From a checkpoint of a small transformer trained on Wikipedia.
Size: 15 layers, width 96, 3 heads of 32, MLP 768 tanh GELU, vocabulary 8192, 4.44M parameters.
Each number is 128 + 32 x the weight over its row's rms, rounded and kept within 0 to 255. Layers, rows and columns count from 0. The size above them is the row's rms in percent of the matrix's.

# layer 5 MLP down (transposed), 768x96, rms 0.308, rows 120-219, columns 0-31
size [ 88  79 100 108 101  88  81  79  82  94  98  79  86  89  92 126 101 109 108  96 104 109 123 115  98 106 121  94 101  77 123  90  89 108  83  99 115 105  91 139  92 116 111  81  96  90 120 127  93 100  99  83 112  90 101 133  77  90 106  89  93  89  95 105  88  93  78  91 104 114 101  97  81 110  94  92 111 102 161 102 133 110  94  98  89  94 118 109 118  90  86 102  90  87 126 112  93  85  93  94]
[[103 157 138 117 118 166 111 122 183 165 167 164 116 126 113 186 148 206 120  92 123 107 138 140 110 209 101  80  81 175 100 156]
 [123  74 104  98  78 158 132 104 173 115 105 101 116 146 136 137 136 130  96  84 104 157 150 129  93 146 109  65 146 126 136  60]
 [147  90 108 126 169 132 159 152 148 182 143 141 103  76 182  50 146 105 116 130 156  60 125  72 148 180 138 123 123 123 155 159]
 [144 139 116  95 121 141 161 136 184 112 131 123  79 120 124  88 102 141  73  97 136 104 104 106 153 159 170 156  93 103  91  95]
 [107  78 109 146  77  59 126 127 118 111 103 161 105  93 148 196 106 147 119 152  90  68 200 127 140 132 129 143  93 117 123 161]
 [181  97 102 154 170 142 112 132 130 221  79 119 111 111  98 136 122  93 101  60 125  84 161 133 182  84 150 108 156 100 121 176]
 [110 107 149  64 103 145 154 136 103 165  87  97 152 179  94 127 156  26  87 183 120 112 143 119 114 161 172 143  83  53 175 129]
 [ 66 113 167  88  78 130 132  85 137 104  63 116 172 180 175 122 131 186  75 147  97 123 152 116  91 145 137  92 160 134  86 165]
 [128 155 140 125  44 109 132  79 188 158 114 181 152  83 153 148  99 102 113  81 120  83  98 105 176 127 117  99 114 161  88 134]
 [183 189 125 114 113  93 131  90 126 101 156 140 109 126  63 125 119 125 182 114  91  91 185 122 121  89  91 103 123 138  91 143]
 [118 188 124 113 103 154 112 136 174  89 125 119 141 132 110  81 135  93 148 117 143 111  65 137 136  99  77 157 152 135 127  86]
 [107 130 148 196 137 133  89 152 121 123 119 109 127 159 110 111 103 112 149 112 121 146 160 191 110 169 108  81 142 122 140  73]
 [158 161 192 151 178 125 109 155 160 115 165 129 118 116 115  90 105 129  93 138 161 152 132  59 159 116 118 128 116  87  77 128]
 [102  71 145 160 180 163 133  72 145 126 223 121 122 169 162 139 145 179 123 128  97  84 118 101 167 138  62  97 109 108 114 133]
 [174  93 133 129 141 121  86 172 134  71 157  88 155  78 110 102 116 113 127 183  85 161 139 142 171 125 158 129 101 175 129  83]
 [ 48 150 117 113 161  97  97 112 130 136 110 129 111 136 154 147 181  94 129 152 130 117 139 160 136 107 172 130 132  68 154 152]
 [167 152 146  65 133  77 142 105  58 110  98 125 181 133  60 156  69 148 196  94 158 113 121 169 122 106  95 138 155 121 116 153]
 [115 152 149 126 138  93 105  89 142  65  97  83 141 133 157 146 134 159 168 144 131 127 135 100 124  83 106 101  78 131  97 133]
 [150 112 146  81  85 141 116  93 111 161 100 121 128 155 131 128 197 119 121  80 133 175 137 133 110 156 124  92 107 235 188 129]
 [103  96  69 120  46 208 105 189 129 129 125 124 101 133 178  89  88 163 110 138 164 146 138 121 146 157 111 139  94 116 127 154]
 [140  79 126 140  91 152 112 161 191 186 131  88  82 149  97 113 166 101 220 128 103  98 117 133  75  74 148 125 129 169  72 182]
 [ 40 124 119  91 142  95 127 129 106 139 129 102 104 132 192 149 100 103  98 137 161 141 173  70 104 126  98 180 155  96 151 120]
 [126 168 169  96  87 119 150 142 133 115 109 138 129 126  66 212 115 163 139 154 138 115  89  79 121 149 120 146 109  99 143 165]
 [ 87 222 119  79 151 127 185  97  94 121 143 136 117  85 137 132 153 207  95 139 101 113  84 140 106 123 124 110 140 108 120 148]
 [148 146  99  78 155 137  77 123 143 171  70  99 129 127 113 138 170 156 139 125 162 165 127 134 130  80 148 137 119  54  97 144]
 [113 101 100  77  94 138  97  94 158 114 105 170 112 182 112 148 146 130 132 157  86 143 144 142 138 118 106  60 148 158 169 106]
 [168 148 158 116  61 102 153 115 147 118 112  73  92 158 132 151 127 167 107  83  84 123 134 130 124 156 126 131 110 111 156 167]
 [151 152  99  97 131 122  82 176 155 139 130  81 154  92 120  85 153  90  98 168 104 121  99 108  80 116 125 165 100  77 151 170]
 [137  49 122 129 107 124 150 176 165 128 133  89 126 181 104 178  79 164 116 192 141 102 167 150 136 123 120 139 184  47 118 101]
 [144  77 127 142 171 170 130 136 151 121 110 158 136 138 168 172 170 110 114 138 122  97 129 178 126 144 165 137 125 104 106 148]
 [169 104  63 124  90 146  92  42 174 128 138 147 132 124  70 166  76 114 124 136 106 100 159 172 102 100 154 133 163 120 189 163]
 [ 95  79  54 113 163  92 109 138 146 136 103 144 130 119 124 112 144  73 112 140 127 132 183 117  90 124 136 122 149 104 170 188]
 [207 141 114 124 111 188  97 165 131 145 164 100 144 130  89 129 163 172  84 138 120 149 128 132 116 207 149 164 114 154 183 100]
 [136 190 161 120  92 139 136 104 147  84 155 146 133 103 128  96 123  90 171  93  95 201 171 194 110  84 139  94 171 140 105 178]
 [ 82  69 192 126 155 121 135 139 127 118 141 145 103 132 151 118 133 129 115  89 138 121  59 124  96 162 121 148 178 152 210 143]
 [161  93 196 121  61 150 159 203 143 147 130  86  99 157  93 206 133 101 100 120 167 144 124 142 139 147  70 155 131 153 182 141]
 [113 115  99  97 116 101 105 112  63 112 142 131 171 130  82 118 129 111 158 196  69 183 122 131 126  61 158 172 109 122 137 103]
 [116 111 143 163 147 132 108 178 161 121 151 126 136 109 131 138 123  56  99 154 118 103 161 173 126 125 154 132 135 151 102 178]
 [102 135  98 118 108 167 129 120 147 101  77 116 144 146  90 144  50  79 157 124 111 124  86 186 111 109 125 149 109 154  77 132]
 [107 107  87 144 167  95 187 127 143 118 125 171  73  77 131 212 185 182  88 104 132  94 180 178 110 109 118 124 105 149 141 137]
 [152 159  85 111  99 136 112 125 102  89  75 113 162 124 154 164 114  91 153 164 112 135 111 166 116 141 121 119 112 146 114 186]
 [137 194 109 130  96 159 142  41  99 114 110  96  97 107 116 121 114 109 120  90  74  78  81 154 190 115 137 154 161 126  78 108]
 [112 103 161 104 148 182 177  90 156 161 129 126 127 154 169 114 132 178 129 116 179 101  73 138 154 145 102 162  73 103 195 106]
 [116  99 199 187 100 145 200 130 166 111  97 110 133  95 166 117 134 116 134 156 108 151 173 141 123 121 125 137 103 105 115 114]
 [120  88 103 186 214 111 113 100 111  81 143 123 142 156 159 111 128 102  71 136 133 153 143 128 170 146 151 141 101 143 151 157]
 [155 173 144  93 151  98 136 126 101 178 158  95 176 129 122 171 112 135 115  99 149  98 105 152  88 146 121 162 200  84  97 157]
 [171 130 105 133 141 106 142 151 154  92  83  63 118  76 136 160 151 106 118  92 171 100 177 122 158 183 113 173 141 111 140 124]
 [123 100 163  93  95 140 136 139 135 168 171 208 123 134  93  43 124  95  75 174 123 152 135  92 110 127 182  60 155 106 135 114]
 [122  95 165 162 127  85 110 157 146 139 114 160  85 148 161 146 138 195 137 149 153 136 148 138 108  78  54 160 100 111  89 142]
 [146 176 179 181 176  97  88 109 134 115 146 104 175 161 105 121  87 116 151 151 176  91 137 167 198 106 161 137 105 138 131 117]
 [152 139 139 168 161  71 145 132  50 150 147  77 140 146 136 105  68  94 145 118 134 136 116 188 138 120 138 157 121 145 146 106]
 [ 99 182 144 104 165 162  94 142 161  71  85 108 125 136 132 113 194 130  93 152 101 178 144 173 152 119 167 110 139 207 163  74]
 [106 146 134 108 124 181 124 124  64 114 133 108 144 147 145 120 129 205 142 172 162 117  91 163  94 149 163 121  88 163  45  66]
 [ 96 156 181 110 147  95  87 116  75 106 141 112 140  44 143  85 101 107  66 190 172 198 141  94 120 121 150 147 109 159 124 131]
 [137  98  98 131 140  80 139 191 159 141 110 110 124 120 119 183 145 101 111  89 171  97 156 165 194  69  70 143 123  92 114 181]
 [188 111  94 115  55 140 146 151 155 142  52 106 136 147 142 184 181  99 121  89 140 106 156 167 132 139 102  77 127 134 190 116]
 [ 98  88 140  93 149 131 114 124 152  83  97 141 100 105 113 166  89  97  64 137 121  65 114 129 165 135 164 154 152 141  90 147]
 [102 126  75 107 140 140 116  58 133 141  92 103 128 104 135 127 148  68 115 122 135 103 117 144 132 109 164 168  84 100 139  56]
 [130 175 136 139 162 133 120 128  85 125 125  87 163 124 128  35 115  94 155 150 152 182  67  78 165 122 160 168  98 127 109 127]
 [125 104 148 122 132  93 130 131 121 128 128 152 112 115 118 146 134  89  83 164 118 128  95 130 118 101  97 110 123 116 115 121]
 [ 97 143 143  73 126  62  83  80 109 106 126 174 170 149 115 118 112 180 102  91 141 156 106 138 121 177 166 105 132 146  93 145]
 [146 152 113 116 104 132 123 113 124 184 102 170 140 110  83 159 156 161  91 122  69 146  56 104  56  96  92 110 132 146 120 128]
 [148 144 144 103  42 120 159  93 150  94  97 150  64 141 155 163  84 126 126 106 115  90 162 137 134 209 141 136 164 138 135 126]
 [163 120 165 164 135 181 152 144 138 153 154 177 131 118 162 112 121 169  84 127 187 146 127 106 118  85 110 157 165 105 120 141]
 [122 128 109 140  98 124 151  76  84 141 103 144  99 164 155 146 170 147  88 126 130 100  86 116  71 155 144 133 111 144  90 151]
 [148 140  96 110 136 101 155 174 101  84 153 129 151 138 152 136  75 102 115 125 124 138  92 101 161 125 121 169 200 119 126 129]
 [123 138 153 176 147 157 117 142 103 145 144 113 157 154  98 162  49  64 152 182 133 114 138 168 110  66 181 147 132 112 110  99]
 [129  55 140  63 118 143 132  92 129 130  85 134  92 155  67 108 106  96  96 138 106 127 115 117 154 151 149 148 144 124  73 138]
 [121 199 171 121 117 122 105 148 132 159 100 118 153 139 162  70  98  87 147 204 169 141 120 128 151 110 139 136 170  78 155 120]
 [153 133 134 140 168 141 109 134 103 114 183 104 162 130  59 186 122 121 141 148 193  83 149 133 142 133  81 116 175 115 160 124]
 [ 86 197 119  87  77 154 150 108 127 117 153 161 176 151  83 138 102 130  90 121 111  93  88 193 137 104  86 105 131 161 181 174]
 [144 243 134  76  91 143  39 157 144 112  93 111 164 126 115 104 151 110 141 168 157 170 114 135 138 103 186 136 141 114 114 117]
 [170  92 202 131 109  87  87 103 111 151 145 128 153 142 145 118 128 146  85 131 143  82 137 112  94  80  64  79 129 122 124 173]
 [ 98 110  91 158 138  94 132  87 110 164 130 158 113 108 193 208  81 124 180  77  82 140 144 164 181 127 118 137 106 173 114 151]
 [100 187 110 115 135  84 143  99  87 143 127 138 175 151 168 146 118 178 127 152 173  94 122 171 170 115 115 137 131 107 163 136]
 [133 160 170 127 168 151 193 125 161 181 122 104 147 101 105  74 157 122 151 202 129 183 115  60  99  81  96 188 143 116  73  79]
 [120 138 100 120 176 151 130 214 113 191 131 100 185 106  91 126 121  52 111 122 188  94 150  93  95 147 171 127  99  72 137 158]
 [122 198 150 138 132 138 110  94 121 105 117  72 137 148 100 119  83 163 174  84 122 121 137 140  81 140  47 144 139 149 151 107]
 [184 195 154 184 120  81 165 182 103 186 111 136 172 125  69 155 110 104 136 122 151 106 115 116 130 171  77 120 124 113 173 164]
 [136 131  83 160  92 134  81  96 154 162 134 143 129 155 136 126 101 107 164  88  81 129 197 125  91 132 160 108 139 130 136 201]
 [156  95 111 148 128 147 137 159 207  54 139 127 163  98 121 146  88 123 122  95 107  82 193 106  99 173 193 119 153  89 116  78]
 [124 106 175  78 111 100 119  62 133 142  96 110  99 200 135  95 153  92 127 113 161 127 188 109  72 166 141 101 148  91 104 130]
 [106 135 151 138 103 207 101  89 124 140 128 143 118  64 159  70 149 132 145 172 117 159  94 137 105 127 107 154 146 167 124 160]
 [208  91 143 191 138 185 142 225 153 133 139 170 155 110  96 115 141 160 160 149  87 157 133  96 157 123 111 120 127 142 167  97]
 [163 129 155  82 125 109 118 129 121 135 127 113  82 118 139  92  63  88 144  80 152  92 123 104 178 102 130 142 171 108 164 133]
 [121 165 195 116 130  84 161  94 137 103  67 128 136 108 147 110 141 174 132  70 165  70 129 122  92 102 147 124 156 139 138  99]
 [144 141 105 101  41 127 171 166 136 159  88 146 139 177 120 107 144  55 142 138 149 210 104 118 151 150 115 111 118 185 159  93]
 [ 92 130 117  92 170  90 118  96  85 113 179 132 134 150 153 163 116 135 116 158 142 115 118 157 101 143 162 158  91 128  96 215]
 [132 171  54 127 126 122 187 148 139 145 189 161 149 148  76 144 122 162 171 128 125 212 158 111 137 147 133  93 151 101  77 134]
 [162  62 115 126 105 154 103  91 152 161 155 138 133 137 154 150 154  89 116  92  81  82 192 158 154  90 138 123 121 130 158 128]
 [135 124  92 131 153 167 127 106 147 146 136  74 134 124 135 139 205 151 144 149 191 163 122 121 122 100 125 163 137  66 100  98]
 [163 175 149 102  48 149 130 137 133 130  67 104 120 209  61 126 104 158 124 136 117 103 109 132 137 127 108 153  96  91 108 120]
 [103  86 142 129 102 128 138 143 138  70  82 119  99 114  85 101 134 168 166  91 123 134  57 134  74  87  54 165 116 103 134 133]
 [131 108 187 125 144 151 194 131  91 125 163 118 178 133 174 123 175 152 195 139 142 116 148 102 141  63 157  93 168 140 122  87]
 [ 78  92 114 123 140 132 170 161 134 149 155 108 105 120  93  99 102 136 167 209 110 131 189 115  32 115 161 169 105 106 113 105]
 [ 94 151 137  93 169 137 145 165 134 113 115 180 106 108 117 137 111 138 155 132 166  99 121 119 179 132  67 107 120 146  98 144]
 [110 129 126 113 130 200 106 119 118 129 146 111  50 150 167 126 151 158  93  92  60 102  94 109 152 141  93  69 149 162 147 148]
 [130 101 120 100 126 109 154 200 124 130 117 154 100 124  99  85 145 131 180 115 164 126 129 130 147 140 180  84 138 113 170 171]
 [171 137 132 139 112 164 145 118 205 113 115 145 133  81 116 209 108 127 109  49 104 140 141 171 122 144 138  80 118 113 138 111]
 [163 156 157 136 121 113 161 100  97 103 128 107  91 187 111 114  69  87 152 121 100  41 188 107 110 159 145 100 133 114 112 137]]
# layer 5 MLP up, 768x96, rms 0.385, rows 121-220, columns 0-31
size [ 96 109 111 101  82 108 106 114  99 101  89  95 114 104 105 107 106  98 111  91 105 105 106 100  89 119  93  95  90 119 112 109 100  79  98 115  91  73 139 109 123 113  95 106  87 123 105  84  99  85  97 107  99 105 134  90  91 140 100  98  93 114  99  83 107  85 107 119 102  82  90  60 100  90 113  84  96 137  89 136 110 100 107  85 106 102 121 105  99 103 102 107  98 128 102 107  84  94  94  99]
[[ 99 109  79 130  76 137 202 136 154 141 144 117  79 153 155 138 162 112 202 115 146 112 174  83 138 159 137  76 143 147 135 121]
 [135 105 128 141 115 112  83 153  76 102 132 122 154 103 180  90 140 141 122 105 122 141 101  90 117 198 115 181 147  99  97  84]
 [145  87  81 153  74 112 127 153 101 102 218 124 113 124  84 187 104 105 178 141 150 111 164 108 158 122  93 156 109  98 162  76]
 [167  96 129 121 192 175 127 144 102 152  67 115 100 100 126  56 104 141 111 155 139 140 135  95 137 128 122 198 159 128 126 177]
 [146 138 137 101 110 112 124 157  87  98 121  70  82  42 137 118 190  76 195 107 129 155 114 123  89 113 120 142  33 165 136 146]
 [ 93 134 134 131  98  90 144  75 143 107 173 125 130  57 193 128  63 197 100 112 168 143  87 136 164 148 155 100 151  95 146  76]
 [134  89 135 116  63 112 152 136 140 132 173  97  77 106 155 153 106  84 154 109 123  82 151 140 171  75 126  76 134 109 167  87]
 [133 128 119 149 157 119  83 120 167 138  59  65  90 102 118 170 123 111  71 102 124 158 120 106 122  86 154 163 127 119 113 154]
 [199 166 142 177 141 106 107 131  91 124  51 118 110 185 145 152  94 142 120 114  94 144 117 106 112  83 144 114  66 140  88  93]
 [147 107 108 139  98  88  89 127 169 198  59 116 176 112 141 135  66 153 125 109  86  73  82 138 130  79 122  78 120 125  79 136]
 [151 141 109 178 150 155 120 134  80  97 143 137 101  79 115 109  78 127 124 112 143 125  79 120 100 151 136 167 167 109  98 140]
 [107 124 115 125  99  65 117 181 136 127 105  65 173 104 177 147 105 230 174 146 151 125 110 120 169  79 143 158  90  97 178 155]
 [138 152 118 134  63 123 104 141 126  99  77 171 121 111 112 116 148  80  50  93 142 108 159 106  50 145 158 101 144 115 177 118]
 [124  19 171 172 151 113 139 164 113 141 105 116 214  80 199 123 102 117 144 134  91  70 170  86 140 108 150 142 110 127 153 114]
 [153 203 157 140 102 177 107 127 128 104 129 106 117 100  97 169  95 161 172 111 148 146  62 138 129 148 162 155 121 145 136 141]
 [103 109 127 174 110 120 165 115 198  96 124 154 109 103 110  80 120  95  92 149 123 126 175  93 129 108 133 177 106 133 115  82]
 [158 134  99 105 165 138 146 139 157 122 121  73  99 130 192 196  75 132 147  95 188 172 157  92 121  96 102 119  49 131 113 111]
 [109 150 120  97  79 171 144 118 132 140 163  84  60  80 116 120 129 110 100 123 166 173  82 155 144 147 141 153 156 120 173 144]
 [ 76 140 154 150  81  94 118 133  80 162  80 157  90 139  92 118 178 150 136 135 200 132 135 138 123 121 179 128 135 128 136 128]
 [107 102 159  66 107 161  70 112 141  64 160 177 160  55  99 118 140 172 101 101 126 189 154 121 128 159 112 130 106 136  84 116]
 [160 138 121 197 144  77 185  90 155 195 136 199  95 131 166 135 177 133 133 158 106 111 199 126 172 142 143 155 176 152 109 129]
 [184 168 122  85 147 111  88 116 180  93 136 128 179  86 102 124 154 113 147 110 174 127  40 153  94 110 145 135 114 104 124 125]
 [143 146 121 182 109  88 112 147 137 164 139 159 117 145 135 137 152 108 115 126 146 138 133 173 222 129 102 139  99 102 172 110]
 [141 108 123  59  76 101 111 117  79  82 125  48 150  77 175 177 133 129 143 174 146 110 132 146 214 142 106 140  76 117 123 162]
 [151 137 133 144  89  68 126  56 141 123  99 111 142  56 101 167 121 159  76 136  86 145 117 112 147 128  67 162 131  81 102 108]
 [136 167 105 165 120 112 127 181 129 126 129  84  91 154 121 115  85 119 106 160 177 101 128 112  90  60 107 146  69 125  66 112]
 [117 110 167 127 149 125  89 197 181 150 116 124 139  79  94 116 146 107  94  60 145 184 142  83 157 169 177 128 146 112 138 125]
 [177 115 145 157  75 120 114 135 107  96  84 104 165 189 139 136 129 186 132 156 101  89 202 140 122 105 153 117 114 143 167 106]
 [113 131 144 104 167  71 146 133 134 143  76 124 117  73 146 147 122 149 143  51 129 162  53 148 118 174 169  70 108  90 153  99]
 [162 128 174 149 145 142 181 106 129 142 167  25 130 141  87 153 111 108 162  74 152  86 121 113 204 107 104 111 104 115 150  50]
 [ 77 129 195 119 114 143 139 136 111 102 121 100 129 125 135  97 128 107  49  99 177 136  51 164 179 113 179 188 111 161 143 187]
 [111 128 142 185 130 110 147 149 185 121 116 187  92 133 161 142 118 119 122 117 135  89 140 153 114  82 121 147 170 137  83 168]
 [149 127 139 164 132 178 174 105 173 164 155 144 133 167 112 125 133  95 113  89 121 114 121 159 109 157 106 162  97 177 170 143]
 [101 156 150 114  83 194 154  90 213  98 206 179 146 144  97 134 165  79 102 120 168 115 139 101 163 108 130 135  95 177 152  53]
 [160  52 137 217 110 131 155 126  82 132  98 156 123 148  96 119 121 162 169 128 100 125 116 166 200 209 157 134 141 179 143  81]
 [177  81 102 131  76 111 149 171  99  63 147  77  94  89 100 107  97  76  84  92 153 112 121 122 174 114  85 113 174 104 160 121]
 [135 111 100 142 113 118 133 161 115 138  82 155  94 140 188 138 139 102 167 131 158  94 172  98 160  53 155 143  69 133  98 177]
 [111  79 122 133 127 110  98 117 140 108 120 157 182  96 171 162 123 103 111 123 180 181 127 200 126 133 136 105 103  98 114 136]
 [133 138 108  91 111 148 143 154 184 107 139 122  94 127 127 148  92 148 194  62 146 124  99 101 164 102 141 166  87 155  95 134]
 [ 57 142 160 188 155 161 126 116 140 197 170 155 186 122 135 140 128 138 100 154 178 115  68  86 121 169 204 133 134 114 120 108]
 [152 132 132 142 109 186 135  85 113  65 111 129 117 112 149 136  40 195 124 104 166 118 130 143 158 116 113 154 107 101 104 107]
 [122 139 105 145 135 138  52 106 157 101 131 142 124 100 170 138 130 149  86 121 159 179  96 108  96 142 135 205 129  83 167 132]
 [109 180 102 101 173 120 148 126 112  73 172  81  97 122 102 166 168 130  59  61 131 130  83 126 153 172 196  85 114 112 115 109]
 [ 79  91 163 117 222 110  78 155 198 182 122 129  94 115 138 137  63 127 127  81 139 127 140 210 108 143 156 109 101 100 175 129]
 [ 95  53 155 159 111 154 181 158 160  73 148 160 201  89 169 100  53 126 107 174 100 173 133  61 132 109 120 141 118  84 149 120]
 [200 155 151 140 165 142 151 154  43 152  86 140 118 129 105 151 134 201  91 118  97 164 136 145 166 166 137 191  75 102  96 121]
 [118 120 162  98 112 117 163 110 145 102 149 139 169 120 125 151 146 118 112 125  39 143 107 113 155 110  67 138 126  99  95  93]
 [119  89 129  54 119 106 103  81 122 191 135 114 139 107 175 119 139 126 136  74 149 143 142 175 143 112 160 115 119 143 194 135]
 [115  85 101 150  87  80 122 105 167 162 120 207 127 142 132 159  93 135 146 169 119  86 160 145  99 121  60 114 117 164 145 181]
 [101 209 127 160 107 179 147 143 156  90 107 112 102 125 182 152  72 141  76 105 121  95 156 110 197 145 138 103  84 108 134 179]
 [131  60 117 127 133 121 163  96 102  84 132 138  90 101 154 137 127 175 130 120 151 134  35 110 118 129 122 142 130 166 139 166]
 [128 129 166 122 149 115 173 187  92  74 145 124 148  83  68 165 108 155 104 133 137 129 220 157 128 134  73 150 130 120 176  98]
 [129 124  98 131 135 159 125 143  85 100 156 136 160 173 154 159 135 134 115  67 105  26 119 131  94 130 131 157 115 212 174  81]
 [146 117  80 149 152 115 144 136 119 124  78  83  86 181 121 172 126 148 152  94 116 169 113 169 134 107 119  83 129  54 160 219]
 [118  84 183  85 102 186 113 103 125 156 120 112 108  82 110 111 185 169  81 165 137 155  90 144 114 123  99 137 142 177 150 216]
 [140 130 142 133 132 127 114  77 142 165 184 110 146 115 121 100 121 130 185 104 148 130 105 131  62 130 134 115 135 133 170 166]
 [108 151 159 195 104 117 138  82 118  66 144  98 160 113 108 107 113 139 168 136  86 123  81 170 174 133 173 120  84 145  94 120]
 [105 160 175 118 132 159 144 147 123 148 109 113 130 125 129 135 124 111 112 110 139 122  88 124  95 175 117 154 117 102 123 140]
 [124 127 162  91  84 140 152  91 102 139 105  81 155  42  64 104 149 135 119 168 138 205 187 100 142 128  91 124 104 127 177 151]
 [140  87 122 142 161 148 139 127 142 164 116 167 103 109 104 138 100  89 132 127 140 145 193  75 158 105 101 134  86 160 151  82]
 [143 176 170 131  68 102 131 139 159 148 133 121 125 162 114 111 136 154 164  80 168  85 113  85 134  81 111 122  81 193 105 126]
 [148  68 132  82 167 129 113 173 171 185 126  70 136 136 143 163  66 121 126 155 144 174  85 111  87  73  93 164 106 165  97 127]
 [171  85 156 122 152 104 110 109 147 141 129 158  85 120 123 102  85 174 109 101 124 116 114 102  65 101 161 174  98 119 186 130]
 [114  59 119 137  82 150  61 146 178 134 110 121  86 140 157 104 118 109 169 162 157 101 103 141 108 110  70 141 129 148 195 151]
 [136 130 117 114 122  97  56 134 134 131 141 105 124 120  81 143  88 114 197 113 134 161  71  94 121 106 153 160 143 122 172  96]
 [160 146 159  99 106 127 145 144 116  98 157 152 117  87 131 100 191 136  76 112 163 128 157 161  86 122 113 152 142 143 131 161]
 [132 135 135 194  71 140 121 124 147 161 141 219 165 116 158 122 142 160 115 165 147 102 160 124 167 127 144  70 161 106 147 128]
 [126 136 119 182  88 112  58 139  86 170  83 120 101 118  90 175 115 170 164 102 122 149 103 180 110 130 105 120 134 154  95 123]
 [100  91 183 138 203 130 156 160 150  79 114 122 165 145 161 118  68 160 106  90 127  94 145  89 128  63 100 147 148 154 135 144]
 [160 140 195 126 153 125 112 169 160 125  99 146 142 149  99 171 178 134 158 107 157 160 121 139  95 153 139  61 152  80 144 142]
 [126 110 116 145  91 152  73 101  98 136 175 149  68  91 127 129 146 122 146 135 163 119 115 150 145 105 168 151  99 180  44  75]
 [130 100 136 109 148 107  94  70 125 111 107 117 160 141 167 127 135 142 100 131  95 179 184 117 132  76  67  84 150 139  65 119]
 [118  84 188 104 173 156 124 158 124 135 116 164  94 120 114 135 144  84 130  83 114 172  44 149 126 123 112  99 168 143 159 135]
 [141  60 131 128  67 108 132 112 135 141 130 157 156 158 143  92 110 142 120 168  53 104 106 150 108 164 144 105 104 140 146 125]
 [139 126  98 144 126 126 132 228 152 145 115 154 142 124 146 100  96  95 125 170 148  85 140 116 107 108 181 108 117 114 133 106]
 [166 150  73  89 137 110 131 105 103 105 141 128 142 139  94 121  51 144  87 159 120  74 133 135  80 180  91 124 120 118 144 160]
 [137  74 135 126 124 170 190 121 114 191 158 175 157 108  92  99 151 109 119 120 179 137 163 130 146 113 143 140 119  57 188 165]
 [152 153 148 179  89 137 133 131 122 155  93 173 100 121  74 164 118  96 109  97 166 134 102 168 119 170 168 115  74 109 145 187]
 [138 184  94 141 126 125 140  77 120 139 130 134 156 132 114 135 171 101 112  61 167 172 152 109 165 124 112 183  85 105 136 122]
 [176 146 117 142 166 136 125 105 147 144 137 178 169  88 174 138 133 135  80  88  73 142  29 152 162 171 136 108 123 122 146 157]
 [107 104 106 173 178 121 163 166  98 147  98 167 152 114 125 117 138 120 134 156 203  72 179 111  97  87 141 119 158 152 137 128]
 [126 152  80 166 119  88 179 170 135  52 147 103 119 112 163 165 108 106 125 102 151 110 102 107  60 104 191 188 120  92  99 126]
 [151 118  96 144  63 112  71 106 110 102 141 131  91 124 155 156  90 137 103 121 149  93 114 133  82 183  96 139  72 109  73 105]
 [102 114  46 101 101  98 154  42 157  76 142 173  62 110 158 116 117 103 115 129 120 157 115 131  90 137 104  87  99  83 129 181]
 [113 144 123 142 111 103 138 145 134 151 118 114 146 122 103  95 120 165 175 169 129 112 115 147 139 139 149 126 104 143 140  69]
 [147 118 148  97 155  90 123 127 141 152 177 130 145 145  45 117 101 150 118 128 154 138 155 120 133 119 179 128  92  87 160  25]
 [121  92 156 174 150 118 105 119 135 118 120 101 134 116 126 132 147 149 109 109 162 180  74  93 133 154 122 131  87 113  81  98]
 [ 85 187 121 140 165  87 150 139 140 148  87 172 163 126 130 107 144 175 131 151 161 135 191 154 101 153 128 121 157 121 197  82]
 [162 100 152 165 138 110 107 129 142 107 170 183 130 132 155 142 162  82 121 108 165  88  92 105 131  67 105 112 187 103 106 189]
 [143  78 172 105 109  58 141 131 196 102  94 130  69 117 112 117 190 129 106  99 121 144 138 120 122 115 109 117 144 131 161  95]
 [144 100 122 133 133 129 170 130 135 114  87 177 125 117 169 128 161  91 101 131 151  98 130 138  73 135 150 116 128 172 146  84]
 [111 103 111 151 111 135 179 182 102 108 138 104 174 156 153 144 145 100 111  83 158 163 156  97 138 120  97 136 130 159  89 109]
 [138 192  75 149 146 111 163 111 143 150 113 146 128 173 107 139 142 147  87  97  93 129 173  64 179 159 148 111 151 140 110 146]
 [150 138 108 125  38  98 104 128  84 132 126 103 134 101 117 145 116 157  84 122 152 100  82 126 139 157 122  95 151 147 100  86]
 [130 126 205 143 170 156 177 126 187 146 112 164 137  82 149  94 105 152 140 121 136 176 120 145 127 126  75 132 118 123 119  86]
 [ 74 155 136 195 117 139 139 154  53 129  87 123  92 139  70 136 120  95 152 111 160 151 114  95 101 157 152 117 108 207  72 172]
 [ 96 139  60 132  87  92  91 141 152 161  97  82 118 186 130 180  86 115 123 128 135 151  98 123 168 159 108 101 184 155 173 186]
 [ 95 171 188 133  45  92 184 110  76 148 142 107 176  95  65 138 114 153 167 199 161 120  98 115 178 129 207 119 133 119 127 128]
 [130  91 114 123 122 105 116 153 106 109 183 100 130 112  15 100 103 168 122 162 110  82 111 105 122  44 125 160 166 102 128 123]
 [144 156 131 110 115 159 125 127 123  70 151 160  92 129 129  97 158 126 134  90 145  90 167 180 137 168 145 180 181  91 119 182]]